python train.py --n_layer=14 --vocab_size=2048 --init_std_qkv=0.0368 --beta1=0.95 --decay_fraction=0.796 --train_tokens=438700000 --steps=2926
Each number is 128 + 32 x the weight over its row's rms, rounded and kept within 0 to 255. Layers, rows and columns count from 0. Numbers have three digits each. The size before them is the row's rms in percent of the matrix's.

# layer 7 attention value, 192x192, rms 0.143, rows 94-127, columns 96-143
094:143120182118109139101035146148159179126156065121116144082137154132156168151113097171140151147124144083078096173031132089117194135133107140171144
094:125119153120177119152119082116126139125131100146147141169107152154082178148139192136103128069092130138095146099101140099081157138128108147083146
088:202099122096136132149167113094136097210106136106055161167114156170116171115172085127169136104115208139058106105160143128166133174105093091134114
082:130133089161122081161157101067193143128172105154082079096130127097144186133090174138095107128160124175149104099158136104157148137114105138176076
096:130086091160100126083104097120136105151141076133151212119159132127110115117106159129093117175133084103119141142125150165041116086130108151102076
087:139123129096103126130138192100121080129127165088140159158152078109121133107134118175147099084143147136133111098124098138171080122136144172120144
080:075112151166101113138140167182134109135133136099146080100124126096151169071138189132075120167138128101093129144064142218112102077171123101120116
086:126134136126125115139220125113082121048106136116131119166152128092108121193176155141103127110194140124144075073179129099129142157135144187173143
086:093151102158185069153116063097195146131152171107162133188137098107099138120100125196011145081125100116148097170135120135159138106138130111130104
093:097114134181104130079113106132119113155130120113129107128103123060136178119093157159146120158102168139206154139136156118115120132162134104115111
088:179169074137121161142108115110136136069126063191071080128150137167150124094161149131126107128201117103125142118138131054099090124126131125188090
085:091086170030117126171108098146104164088113122123150139153153078063102106070149107113117124138139160065090121137180168109118136111125084174156082
084:105109126157104141116151162099101077092060119076122137145115079097146107159149064120166109135186117189100140093171086115162082094165168188141106
085:100140138156062160082103087122060155138150116085104105161091161128099133124136141131083107086051089134142191127130135120110077143101081162056125
093:138178092144160163167177114111130141155154072119060094161124176116053110152147115135125126077123143095172089093113111143099157229143092143119128
089:127120117104085132131121105146170197117140145156146119185237111163199106211133112141142074165105107147146151138087170195108093173116172157080126
090:113108089154083085128052136135131134124130116097144063112139086178173129132116090127121114144082121142067086157149165130110124136102146164121103
096:141142098131148158115163084102090126090142153131115133145190138088149117089148115043128113084164113095138136137149096084142118132150154108112132
095:131095206100141142168099131125168144154123138119114156145089232127121143100120099073142123122104119125095094065131136125116134149152131135150173
089:093129137117112161139200138120136100134076099133079070046130128147051166156111125102097097159146109147166184170156188100144143114117125111144160
086:173158136169129173145198099178114119168162107054100180109140130066133137166102124108133146146077132142109144116173190121087117172094152160102135
082:135119096167122105189117128096081092114148170183083103102121163091100117096202079135155108054112126131090095121135123116116153146121125140122166
083:138158146090131172115201200131154164154178129061152131147181132135113094106087050136112147211116139129088098115062116097099095124210151046145111
081:090156164095070084119075138154143129142148165144112103138119107138060109128126110150172092146116092164142080098125110159151083137105142146114096
079:135128213109097094129125095134144087142089195127101175125096033101109139133107099087158112129149171137179067155157143136137140149150167141128108
103:114118130142116139118119128156094169123107077156117086089125126109121159168125066104114157112101140098139131154148239127139127145112155207116158
087:096116127148122204128152147118111180111100125120134122176076108083136093165109162140114124124151123157085132124118076243115129146164114138163096
095:094111159164162161139105107133115137054132142131086086169172099137091122101141132152168118182137150114078133143132155137081086142117142146141051
092:092092153139145154097100146114089108127139142163140120117107122192136081126126120138153111158138136160113163171103097104132129109134112119166154
090:160123106225095136159138101121170061123152135197138147110161074110138098131090144109105142108096164168140090111138133168120133055122113176051095
082:142090134154132146133131059127070128198102063123030109173112150163115111105090149119098173109136124107104127211135154185129153120161092143141126
086:192160134130130143124107138126131113095138136097149112151136095105134175195130157200153074117134120127135130133165106135133133134110202066132091
085:133153158155142152130142124125134064070151113140192061125106139163090118186142120114144123194134060174124151123123069149167118136135144148180165
083:108127125157140178128142135095117123159128111073154163130107133119142112095067150174109140095117139128073189172116106122115101125153108143128124
# layer 7 attention output (transposed), 192x192, rms 0.116, rows 94-127, columns 96-143
105:117083130138157155117190132164127122136134154114171124111137133167133124194087138143143146097105110122138106132142109136147031110176105135081103
102:128152130128159150066155149086144109120112129132143031119064147122147133111174084129124137164127129159109139169122057159171167172082127057205061
096:076076099114125110142112063144125121033093154116157153100151067102107157160108119094135098132133140083150131146136071141080186110095091106110131
092:164109122113096126138132104200161097115169204117160213141110139133138081096131105051146096141057145115134195184152068173165085123195155110182176
102:150162107104117189166123176105126149085066125080112095156149117125113131134157101123151047092145185062139171170180159105105143160148167095119134
094:152130156157101120159086110117088128137089117133136134107079103195092098142140119081115080131115119159131151159131150110085173201074101206115112
091:146109174070147153109143089152131125168145129187151137156118137211124161159107113099113134094140161155126135063143135137100154154141113161131145
094:106143110093138086155095096132115104166172123161132142106077138143136133127122115117129092136108135091144118143154106055111195108146177108120157
092:125123129130146186140144165128099100099195088158121134103107140083170122141149128127124094176111112153126122148083120139152123150175176161116142
097:162165173123132123130102176116175131133190124118126180166157151126080128171146141153128122094107110134105085196145127121178112108160138135064084
092:107093090086115164108105156055169102192144174111114123107158150087098117142177129114151117139100080054161110136137213204150139112133140154128150
089:137164068148105104107120191100099145154156131071139123125163108173113206170129143125135102082145121146093114144104093115144163154076178149120161
092:121137171134094110166141091157150164143153133129118100136148142151103106134132122092110171117123135095138185157188207161112159118094093123111113
092:113134094183138064148131141125180138077092102089142166161104114127099202130152106205048121122136148142116098185155182142149134115077133091111111
093:134170103145090140164100111153115124107104162166111160123095132125141152123130181138156136194126140137082097140108106177132130055145151050184098
094:070133130156094119183160140082178116119170122123094112048174108080115130082144185138117122123168155124105167103137099170152144105143121125167128
089:115067123160176099060135124093153156128122142119073213120161183137146135148126175137092137123202167093087152088053084129109135129082095142173129
095:137140149129111101159080213148147119155108110154090148135116111065078144127113125135109136152074183119163127075160095153099187126094146195156125
100:108110120098149127115145157138117164139156101136146152088116144164125165081145162143106109150154128112134152156122046134166181110105127120143064
099:214159123106126148150105096111128140143192183145148228156092141080171133143168091171115134137101124143151129080124160153119132138184103079087129
095:199084080104100150112076149068083138123100121154178163147090110139071165154179076117106079075118119100132098128144086111108102101147097077152120
091:114170123046142144103118138102132201174140102109132136145162161157092106104137147098109134142175104066163117124118096132112094123100150125117097
095:105159145108120109115105129149149096175100051206119103183101098096140125113128140145127134088107093121126138158163145141131147196150110127025198
094:143152115148115154110149084134132143109111074114125114096158163139123141142159142089151097063138168153186165107139084158141092157130158142080127
089:120173105160141094164102105197119156089152144141129084153157174179159167136186119123104113078111117161122138132134124167110151153106175180152142
105:112075083109124130131132188095162122124143107087137207091141144165154180090124160217103189062158108167081243070136120112123119102075139113159154
095:142132149091166044135162139123127077132140102179160110058146131143112085116123111110105180120125094144155088131160134042091046177112115119104155
103:119118104120127122123144181113105162124133139100155127122069107123167139150085126127073120052173096118108127125140170075146148146152090135058214
100:197049144104107112109166116099118143160136147061195162119146180077151150111106173151092115114139084095130109097098169111145146123158098144129160
095:129159129095151127157128113124118142129140140101139145135133208173139133064139161109102057106149163103140156142152135113108115160175128139237082
092:162106165115160130090150219174127140160115119118182175167158084108126141209151115143119128079119167162095161133133157085156076074136094067140104
102:066130104096096117151143122103131135183162144116079084143173095109138112098130114136088108187111132098170149144072136122084118092121160193183083
091:102070139116162116144169090129100132155157173174100189097053179106121114188133086198105156114170108117136160162044132128107080125162124100200104
094:197117183176065137106119173130117151141051106163108132120063117126142095133169129146096158140132088150080127110094166096156119108171112128101170
# layer 7 attention query, 192x192, rms 0.141, rows 128-159, columns 96-143
121:166116169105117142151119094124137062098149140151118098179105124135157128093104109094136069165113075149103093106120137081117132146108080126109131
117:167145117122139143166160142129144105142101127152210178124130115168110106136139129194179157127141129112121161103106123085133122075152129100086091
107:155142169155157123091149167122078156157094102139151140186139127163089167118170169104112155146121107107098165111171148110118150092135077098107143
115:107057092154087150100118171158141165120067153131191147147082100136129125142162114143100133046112046117165135110130114109153082129214113142087120
111:072134137135146158144171144138176101147140118095122163094170151064062127052101102132128186195143147108108171164109109124133160127183077098140146
111:125173114152175195106181158080103105093182134144122090097140137136150127155060146136167107113167109130119162111093111099156116160107136120104150
105:096180105094107062100073130165104169130064144157143119154158214137133116149124118119101132155189139129097092150103150104137063131123082145123136
119:116108099153136169053105126162145103169142157141149142195112077091158099178133107133134156147115119156123145149142111127147145027172131138059076
116:130165141125147069166134077141204092140103201080095140154080160149095129147116074111150109096164151117162077105127100144103111120167126177109073
099:112148149147152080143148177146092189165085109090094132129156111163122101086115105114129168140078096186083148101145162162214148097166163102135087
117:128109111103158186107132148096089150159190140103166080169130168079103130104183087066102098072112106190146083081098122130128125169135149155132118
110:190069116095157113099143100113114126165149140098158149138081194099144107115112149053151097137181100079102119101105085140157073116109145146135100
107:216115102137143145156139144174133085107147156133077091090118096106087121128151120120123110110115135098121093109153177120160175081131093164081160
109:182072082134177093152082160143118061096181113081174099177198158123153203094145126119159113151164191118144087078064107140098080054142164116113103
101:149103153128101154114091178113146161121193159092145122096095053085110168136173138181127090116109098130114073162142138093134140082130090072143100
120:130123132161158135078091152122088104115136113141143166151148160179152153166109187178191186157222065156100150120139129126140128097127080138160116
112:199161132133114165114074082129069119168095079147081155137156191119160175155119092099113127119133063129112149130115084118156149131134117180133087
112:058134168094119132045129082146124078082137166164152095113143138142137115108138138103105133182127082098109147140075131194062114221113120127136104
108:104122114182138138181141135169094129094128165130141100127105131134112122116148119135113108160151155098205138077160152122132159101174086146133091
098:077138147149139154131089141138125119137072126047099095134165206155125142118112122155112091110161146145135130133145163143140141126112175140151117
112:112148126173090155104097154137132145096134133135152157097129119053142197151120107142123146144110109141133097176159128148109103113190152135110186
099:187114083129103094190174088156087115108070130174055082116141111118164146168136124109148112124079151121132060141128091068129120204149162178125151
102:134162131101137130104133176123095129175084147099173151157121152154125142129130122153137118100140116132147166100155131164123147119160102160109142
113:145113103175165154126125075129137078077171128095189108090085122125128156098100127155074132061114124113112125072144143123131146147126105103147106
109:116172124185119178253122154138103130138119097158096142150101113125156116089104072087121110126118186069103155113077117126132142108113108139176124
108:140094096088158084140155108098120086099127100074149183103090124119157159102149116148123089142145173121143210164089124112087169168085180068179124
104:155146175125138114111129174118135085113033146181145103152164130148140099134134112117106132133104123096126083100141121117118216209123144185181117
113:128125103152118121173184129081116118129126117122168119092138078085130122080109065141098121128107127084164116168152101164161164179112180089138171
110:117100153109096138100098148079133172134106110114093202088108124149158163151098128149158176081127100149158105155128105149086093133159085182069172
120:056122090171105142172052167151136112129146194155120156094115139109115118138104168121140167159117143115120153178143147143108241089171175124174100
124:193122189147106135128137161098163160093161144101124134127167081128082138143145106140147153060081072139082121162189142159117111149186171158081130
113:146112136132149144115169078064123110091060111077165135164122086118114121089175128111142085095103125087195077098080047113108149070113149082174105
# layer 7 attention key, 192x192, rms 0.142, rows 128-159, columns 96-143
120:170168158125134197103112065121089064070139101143160114158133138125123085113106102093105093126107114086119089131192157175125152161111086149039128
117:141116144099132118153148143098153083085151111117116213166081106174125151138120157156119132215093158163113170087127118103181047083180142121112082
109:132106065138105140148098159122036153149137111118164124154101170178103114159136142140107089176093148151110119089092107143188146126127122139111125
111:172105189153141113112152137153178097075101134074101109157085121144108129139141135147105126096135134100188117106131098083163115086222101149118143
107:048155102134161080183169093055165096124131100105129107128125100137142096143144125096127142188171056176135162118143120119090099154121128090202105
108:119182122129165143062134118133164159088133126114192150146114123157155126149110185095125130095087102110164153140106150065121155166107129147127146
103:117160111133106144131102174137125170171153138129143147164112163154129102113148144091165146090151111140104130079089133096068156116157140143082115
110:117110134103108091088106126170109158158086202068134157145120144089106130129120151177116145085108129094136046097163081093124111107218098155055096
113:155178123092141116088109123159139147164104158139088137128087205174124177116084121115104130095145159123104118121125039189149135114106126190086090
102:121146104182099084171165090150130254116127127094116087140124096145097162124113147095121110152141108165105136112169154148125159080135144115131088
114:101150108136112103128112125177122080107127149113128084112172159090077127120160038078130155144129132120154135114115122143142139133124138176102121
106:121181116093127139196127083103151169116111146135116123129121180109138143148115153102140117141181137080160060149120096124128210126105101143154083
110:170126141153182147138091096128152154120174086102138151068047075105099077126099132134109184129142088109070097151127127201140155142133117156100143
106:129154057133121144115162175172137090063112101150114172134143136092143122155105192184076118097202125171130106058030144105078080054108135107141104
104:120143144164177165154112149129141159144119136140131195065119090175120097152152166152151116111167189139085085162135137127183085146181108144116122
116:089149107150099100159077141174066092131146118154113153125129186159129144194140142113159155121149081096112175084116147150146134044134099094115107
105:179144150172119115103095114169099118137099122149109088153144156125146146120152112108079107131098140207118111147113161139124108193128149255135146
108:081207149138130143125155154081081106128094128137101086110119165085089092142099084141107120153086103112186165099109208144105161119101097095127088
112:090166061091160158106138088090115190136106122181101160136137096151128131103111187123099094133118146085097129136091159157040164100096077172159119
100:200127105184106124118092196088099192130098196124140029072142139125100146121121092112094117152157190122103162127114114108159101113180131123141096
116:141134115134135179212140079135150113118130191183173120147152134085151155164096165092117086134077112139111106120176140174154105174104131094148186
109:112146142111092168170106126127150076130144123174170065125112103139130104119115107118123157088127117117101082189149129140137120187067117056092121
103:140116099131130124111155172153121147157114173149150125093086107138150141147131084104098146153128119117143128055080143168145146087206177178133152
115:134123118166146153144165111169152078082191122131135102124176092057107204126132114184141170136143086119062149065081113163117185118071123119107120
111:145117117139088155148125113124109071141138110185103128151108084093153093066107142089138097160124124108135151145153064139083177124147145179166088
110:130151192113104087117152119044124125113117112146153230147128130156135096110158097135149083133101145146192137083125154158175179190113144163113122
106:163164152134091155118111177145135070133133086106149141159192161139081123193099105081139087181063154100140117146111149112112122129114173158196146
112:097123175111122135156166137096120121095148092092167103111138092117104088095132089170119154103062149100141085144160092144102121159135139121164089
111:122135083070145149150117187107131115092079156128061136141068089151101111131127172112116098106112191132160117157093123124155173152164091109074144
107:124094153150106123126138125100130132174167187192090174072055092109149203095068159102190122155118133104128184128109100138164177145111118169138077
113:130111109121150111141083153084162128010132217118138119160153098147090147122102093098136120116106169124143112118170207152136065142122142153089136
110:101149104133084137135065124092157121123069100081172188086146144129098152115107096114113061065168130084053134130149093129162134081157154080218103